Weights of a small GPT-style language model, trained from scratch on English Wikipedia.
Architecture: LayerNorm before each block, rotary positions, tied embeddings, attention and MLP in parallel.
Training: a variant of SOAP for these matrices, 137M tokens, 4175 steps.
Each number is 128 + 24 x the weight over its row's rms, rounded and kept within 0 to 255. Layers, rows and columns count from 0. Numbers have three digits each. The size before them is the row's rms in percent of the matrix's.

# layer 6 MLP down, 128x512, rms 0.177, rows 0-50, columns 0-127
093:107090136096169171101155135129113132156100119102112107093133139130138099130107137148119137148116173137106161134107134116117115136079144158167121147109135121122104102123157090135140160165153105089130112157127113129100117136124099143136145156145109134097133125118102127137197100111138139101126094192104108144062117121183151093166139200139119138145084105120154079164153126094087145118118
100:140120191183111136139107155160110124123144121133116081116128119117149170100121149107127127147090157127147165075136148110164151114135102094134156129130090076141143134131124119116094160171080086140163129092159141146088125104099121119138123110146067150089128133054149126138112108128139145136123125149115141100154125117089130142151157107126115131172113131069110175180115103118076090158127
094:132168151140129077125151146147149084122154116128145136138148120124130137151109115107135132146091104147115108120141107100113113148146120117111123131187148149145088089102145161188129125097147160077124144134125142115186139119088104130104119110087138113114160128170114145142145112118154149093116114139090118087132105175106118101144123135124102110154117117117154192122103123151099160153129
096:138122104140108135143132120115115167150159175132125157112069079130138109179141122142094158177085089167125096117128115099136162155152103140161104168118116131129111090121109116117143141145089129129149164089128109113127140139155138116116148106130144140138123185138160105140149160133151124088140150111137108160123117152162114108138139134143155144127168108119135111137121118123135065108184
096:117154161146094135103101172157158160108113127111174127137134097086156104079124118160110124152125107153119063115119133103164093155112137131134154080105155126104155158121121120084136128141157137133121128146110110141128123132186148109129161088124085142134133148120128152117116153104178139130172098123082107153130142086116143082132151133130131138127136132131084094095113136099083156123108
103:124161087121090170127111107140117154103143159125120150157132109143128150129186151076148161143158142095134136144147129183164129134101103155114145112140149122132099148103102142117122155121158067122103128099129115110152118167166151097162174111140157129091123085128137142124144127131146137095111142103134108190113136160158122172137159135131137133125117150082092125136128183116117123120161
100:149142168071143050189140120134126176122133131115103123125118170163081109147155103132181145128120146124152130130100142137104113142136108115121137124120107139116125152122122120105128138123114142183179108146093175144139139069151148112117159132138108135131119154151115170184124143159089133136115117120158149159090155139133123143143104101097172134111143156098130154141119132163099149127124
095:165135135113127139117147130148114194137128164135095111124125174123103138104089162136111096103111128131123132138109126149128120135131147118135123139102140164100106105088153129176133129096117103135143124116092157114110156136059088135135106112119138148121088091123107152110174162131123115089156125138124124164133164120109126164077110105105138142112145106141130149089075128146111064100096
103:115133111078117128146118107133113124100127123151125124106100167119110164154130100142130157119149091133131157145093136164160098138131105130102179096136144116107156108187131131143093123121142144158073147070112174092133076137134134116128125102114157118104144095149150192127114133148141165106108095139082148093088116119157139138150158110131118118124091084130095155105144175136105151121129
099:106133125103096073148098149149118119137127140124144136129103123131152119093117148142120129099133071186133119139162105098109101132141138124076160141134162103125158137113125085146109140119166160140110128105100118144085091094112133113133118102121122121149159086122133117097142093126140108148093086094112121169106130121102131159113133144112122139124119092128150151106102108141133147096113
095:095109133159116113154130133136081076169163160135095088119147145104148100127131162055132120169127130166135124153106127125202145141108143085174101097111137079068142158115102165104144139152127136165140186107155163164170113099148166098143165154175152102109133152099120151122104126103102103136150159166127134134155147129144132146129138110142080113130133130128132149108106131143114137157122
095:146132151120124098143132152117116100156132114123133150127128109073164145148168131135110137127153149076152132141173101075180083098113084176126099115113119115159146162088094123146109150148117073166109094093141139145114122161133160120151105149134138098142096139124169203090088141124142123169145127148120094176129133156120140121144108162109126125103149124158159163131168128110156136109149
102:117149145120164125117138181154170142128096110141168094126131126130126144129131156128156084108101128145145123088187152145084126142131109137117124150119132125116123104145110095110145139144091104099134140109163140118125154121158026144132142131172097115137141159132185138166116168130131135119139125119170114134119168112090090126134119108129123095122123154113126112123132153095102177098133
103:157155083109135135153113150154092128138107117091109150126093093110111104114078109161144139128133142126159081113090094090149125122122105105126137144138080151135164145166130200143120108175144147095139138122151105154147111108172126112123127127158135141133117136139139148086132188153120123123131110139107143137131113135157134132138112148149125120143096143116113134149122103119126135098137
100:116135151113098106132111138159156144147095091157108150116111120121146146090104142128106141122107130151123107130125157153127098127079135108160145096154107136133168122182096120125113172129115177113146113142107153122092119090097159109125143126099046126109100101130100113153101099128102087134117115087193131085123107134147125141128123117147129123141138133152086143127156099126158140142125
101:130135135121137153096131176147108163163144149124141135069132121128148184106158141147098118141149153101122144113140104136124151127173141082170088126123150112070111138146136145116156124119062113129116098117106128092127080187132140112124112153108135169127087114148126123132174139131141172109146099135128142138110140110134100126118135140079174123169145155127134141157148151089113127104117
098:130144101099117109137144093161123138140130140096126114127144109137139129123150137136125147152092141134087108110132155140143125104170101120135105118134126137142131148123155092130123140125109118104106153150140069163159108132142120122122126127137136169135137151103094121184148170109124094120109082113159131133118136100120177132106128152123180126137125098131111165118189111177107114127084
102:123131151169128163134083100136123096119163119139094123113148164098125105130128111131122147133160140107121129131130165150116152101129117161158119159161127147128113116157082136115101148172141123128108107155147131120153127169069114116129101140118138101139122115121083138110142115100132162104135137097107108099112125137159161111100168138123085100100107184135110148121111098143086091084135
099:085138137164137160103138141173092116158081125109112136140093160134127125105112121119142148112134121119153103136136106119166132116066137101113122101140116161123129106130091129114149153151100096152115129159144160127123159110120146108070109150124138103121120144119129130162092145090148075113116138120116159108159134125131119122125142114132124158140141129129150148124094121123128132113074
106:145103124116100111140135134139134109086098119152127123108140132150127145150173129103121136105132195160138144151111115160143085115102142106132123096106149106094148098145114149091140172127115102145098128104139129143156146094152153117144101125139122153122093133077099149160076159153124130168116136142111101140151139123127125092122107157158121107147125143122145106147129109151109135107094
094:130118125115129135163146166113070114142123154130121140129154134149148183107110085138143109154140150138153149119108125166166136152144101100106112144165151113131172109120117102153119107125121135145141161107110137088076117135121111122108171116137145060076101117135108121072109169128125156153152159129078159132101060116105099150183174124145172143136109137118124127140113125122120128111143
096:127079145143123118124125157143107114145127127143106152106126143117105160110129110170137151138109140138101115099126158141128088155120117113153134099116110108167120129151113104112125114150111161122095133183141098121091108126095113140091138131103163176130082116078133063104119085136113132112097165120122132129114116124073140104128178124124141101160105097122151130126124152154162124146116
093:175125088151127145172128141135114133131087114148147140130057114132101133128132168124119101128167129116128110140133127135098150136163156101151147112118140173083136101135099139110155152142148122136106165117066149173141178122138141127150146142143101146113107148163112078113160100122145094106111144110143081131157097088117125111116176140135156109153077150151155147120067162100151112155128
097:075125128163158117130198147133132098150110135143118122157174147152120142112162136114146127112112139110127129143134119116140089174177123133160128129110130144075140115178104105119116097089104151105145138133106139093121137161111117110151125109137153173139142132124165161108121141178153187115097152134128112103114111117133132168084074124135075120137141126138160145094102137079203148124088
099:166116189138125134102136147126159106145075123091089095120122120130128124132167115111116157129148098126139165109097108123124147101118106110129135119071108163129142102113134109157107164130094159104137126153126143153119117127124153115121127102150166124098113117106089128134132121115177123106148087115112138139109115117103098170123145161145110136124141134148132148137166169144138102125138
109:122145152090146120114105133117157112137103114089128133125151152116142144155139109145114140144115135103193123100109143124136113132122126132119113141111130178133154160101145108103139131089119074129136108115161145130169136144125108128086116139171160124122114126090102127081105097086116188126098132121105110089128117107116108133097114131109111148122112100138123125105079100102097146130116
099:182093123127147108090143119135142101105131111117159144131137102153139152106113162117129137136133134134126148111123150077143149123165142078181124148119098103131121154104137107154146127122130164174132116147138141115128148104165186120147113116159116114114132119162133097155087117180126154152158070111133144157172132128106124113129120111140134100113160143127131128156089150095117108162120
098:103117081148101155163131153159091122183120129108090149105110103168124132150122123164139080170139180132127151123117119122145075099111099154098131124139110151124146123132092101126169134165164124117109134148128134140136083166125077090113128125107102117162095092154106198116121144138109123125097115087109097140128174138117124126155163166116096102088125143142122129139110140165155132148139
103:126136092130156172091132134131114141118133140119147127110138110116097146132116134111116143127136099126200127132113098150133161157143158132130109174143138087187125118085122114147171108104119163109118125141110101103126129153154156162128134174116139159142137124132173151152141119104110138093113147136158131138141159143154130117120132091082131124164138115152130136171112140134162115126156
098:079128121142109131122172067167133099087139152146115130151076099145111126134152132138081117111167149122103131110138097085111115112136119118134099101105150107114094140137168153163113111152109121154139147120118075083134115157102090104162175121124108121123161124113117112118095035121106123178094142145133119156108097117145106134199151155112087147136157170169083091121142150129140159118140
099:083137114169121158096107196181081127105110102131114098105113131137140124085114081094099148112160133145163083092122161167152112139173149136108095119135123121099122119124121123104114123121136130165112101140144128146140149109139131094111148119096110114093108089104145078144133112103106102092108129112151115107152115138128111154132118133129158092109097099149130128165118103119134108154105
098:159149118138138120119142105136161095154090146153181097109101124118136130129141120113154152135151125114152110135103141155148121145150133169070132155110118157125144146125131140132175106121110150154141114134126146129139126159100076147104105171117137146124157158182129139147147117108167111131116140138147138111175065120117142056112121124140099175190154111140112085094135159127097121122103
097:117138091148126120148149109123141110152119178126100108145165100094113097118090093108102058158136136127093122124120152129132081122105118145123119127145149143125095143146141147098101136105115125121132137123138122096132149106104149175130098147137119165133123125125133095121158093131148108153148086073133116126121189148136149077132161175149136140108142114106083152107114158170160124144097
093:115107132111137117135149090150163143115127149121160126130149165125140081109141112125156121125090119141093144126179150173155116135103144146113114157097093133115134140098106148113124093153148148110117093130088153109135145128108131152160110163149096137121088146105129111104089121117120102139128118125112113085107091092127121135154096041086149172060159161161133134116066111134119127092118
110:128106147146127122119135129125141143125155144117164119122096125095077077166111118099146158101149142106137116180142123130146150159125126129119152100111122119106118125155140124085109141134102111097138124131158129116111127080152137125129110124133173132148108103111103108139142139150142123121137118088128139105107158142115134156156111128110136134112104138122143172144157132176133103088139
101:116132120145141126123097116128041118122145106127133147131152143110159116160159158127157135164118138139125169138135163143118116153147122131127131124134108142190129122115121117126125128170163130144108135106128153127100104152128129154118163116130116120139141123146109111119146143110129158104128136131126131124155179112123126100088145139149150189154161122142129088094129100119135131125136
100:128139102176134125144122095149145125171158174102158124135108111111116130129122143177098137135140109115134152084156107126146105109144147115144115138110163122118114085119128117139086173103131131101167128105129116086168070162134105161144098128110073100159173172107139133134161116092155140159099170132110120113144125145172142113080121123168139074197147115150148162133163083159125094128154
104:132116112160114158118141130125123104134128124174142116153109136118137093134143089162129131080118121102123158096143103085138143083140106144119101112127089105176123137146130132139118135121111121123136150092098118148133141132165128122129068110164122142108119130094159142093155139137104118154187134143140069144169132146126115194127160147121104144073101125113154124120187107143146109125159
097:103148130132111089091118180120119153094128146148114139177143088155120166111131129099137108090129132129143173139106151125136077134146093113083126163156137152128122133134109151106134177114170175135131151102153149141157132105134118158150118153148141133132150149147155148102121147146133078139109105121154123159112138131107126150143146119164134134132144154132084120160164133149155121106119
100:120113156156155128091132130117120152146144123124114125113143152193114115139098141114116095128135113119171103098122121139125130146090097135129167135113165101147142168101081163140117092142125122089135093082085105131155084107134146116124155128113154123144112121121101154097117077116110101121131134152118145138079108118137140138133104160124147125117092109150098111129110123148134096152080
096:126133106132112126140138157114154114138121124108128112150139152127131170103098157140116132146171100141110100127130106145151143177122120139077135074119131125164144168119121102096153139117148145100120119157133108104096131114132129053095132118131134110104082134169150115102084148126135133134167122124119146112112109110125172150117084133150139088114114131149122089154146094050182071139120
099:120148163169070121103100093138136127111116114156134143180110132138125185136112111136127156151155129129100131098145110102129120160153089090145106102157152144143135141132160091118133115118127154149112115133137119082130141124157167103120129131120129162149135168144146128146089098133153133118102150159134135129120130127172116141138131091112165111136110136140120126123097048124168159118081
102:142127126139135122122142148103143078135125088123136151122107141138124141164144135081171156145149094130139147180151150115145138127128124118162129123150089092152133139166107101130160116133091097157120095120144107156149134130155107118130133120150170124100092140112118109134137153114147116109168182080076086118148135105129076118109163191125106102139137148146136163149162136114089118151138
104:148151101141101106130114130144116150139151172161108156107129099101129128139141143093113161118162118144128113106109145103110156166140107115132161105104110140119127110149138122147128123127133116117101113150093116125122146146141168078125128152096132145068144119117073085145153174124104127099124168135156141175143088117157143105133130095167126135145123110135150138120152085116143141098125
097:154144153122146128140131137112101133117152133128129099164158089103092141132102144157174145101106142129130084112127108181135116173123071126118126129082167116153153124104142097135108169093141128153114141133125146127121167133149126102117159117100099154126129120163106151113073104107149119087147098138137099139162095125132130123172088121093122130171142123088083135123143127148107137113145
098:163139076138135117184130145148143149136148131139112112106146134125123124095113141150121127135130155121131120142079143148143120145153122137163117106149111122127133178097156104094109106128125150064146136129108097072140134120125159120110139128110137171150126125137149163127130100124108116116150159157121156132131153159108130165167104152129169089142116156137139087150122103130156150156155
103:140073119145089123130154152180094086125138132100114136092132141119133148135079116127153153095113172092087112144149143159136104109127111150092113135116131098117116130148128142083149144141094106118155132160136143117140128121168112111112124125149087180134180116135118147143087149142145142128125149105118102106152147121130148103152122143080126121093124148119129139167129127119109159095118
099:146126117124085145163070105143152127129118123109162158116106133089106124085134105181133089112081114151139110089132101113114119159143135160137108122135143137131177094142129119148171119098148143115126153134134122153130168183119134124118127141101088152104139129133154107099103106121155125109112136097138128084110136150134144165139109138144118141139143168159118150118136108098154140095137
099:168146120168150111125140124107101145085108120122158105093102140153155145090150139148074105157098102092096115149128095107143127145088081130122127158141137121129171137159135114153094130165135099087146112175113186163145098123124131104096136126137112135158110160111114156084159149104124121103172124119160125149121101182120125119122160121143126144132133104165120160132139145174105103159174
097:162117086106098071136129134071100086126149143125121146158101145109163159112157158115105136146126125095099149144187105120131128156134092117119124141130147141112074095130144117122121153126131153138151109133105174118111095090125143126121166120106159097063083138142116142115103137099118135105097114116090141119097136172113124125145143118134140105139067131138078116155123174106077121152136
110:146088174103098121129123145101132118093164117143136158100151122143107131183074133112121121120160068114152117143128117088133122138133120126118112057135122129158160120135137117094162090104126117076120153122146120157129105080163152152175123104103167145125165127097144105122105101143162157099121096095162104148104076127133128119153154153148127174129124140150130166131120129160131100152142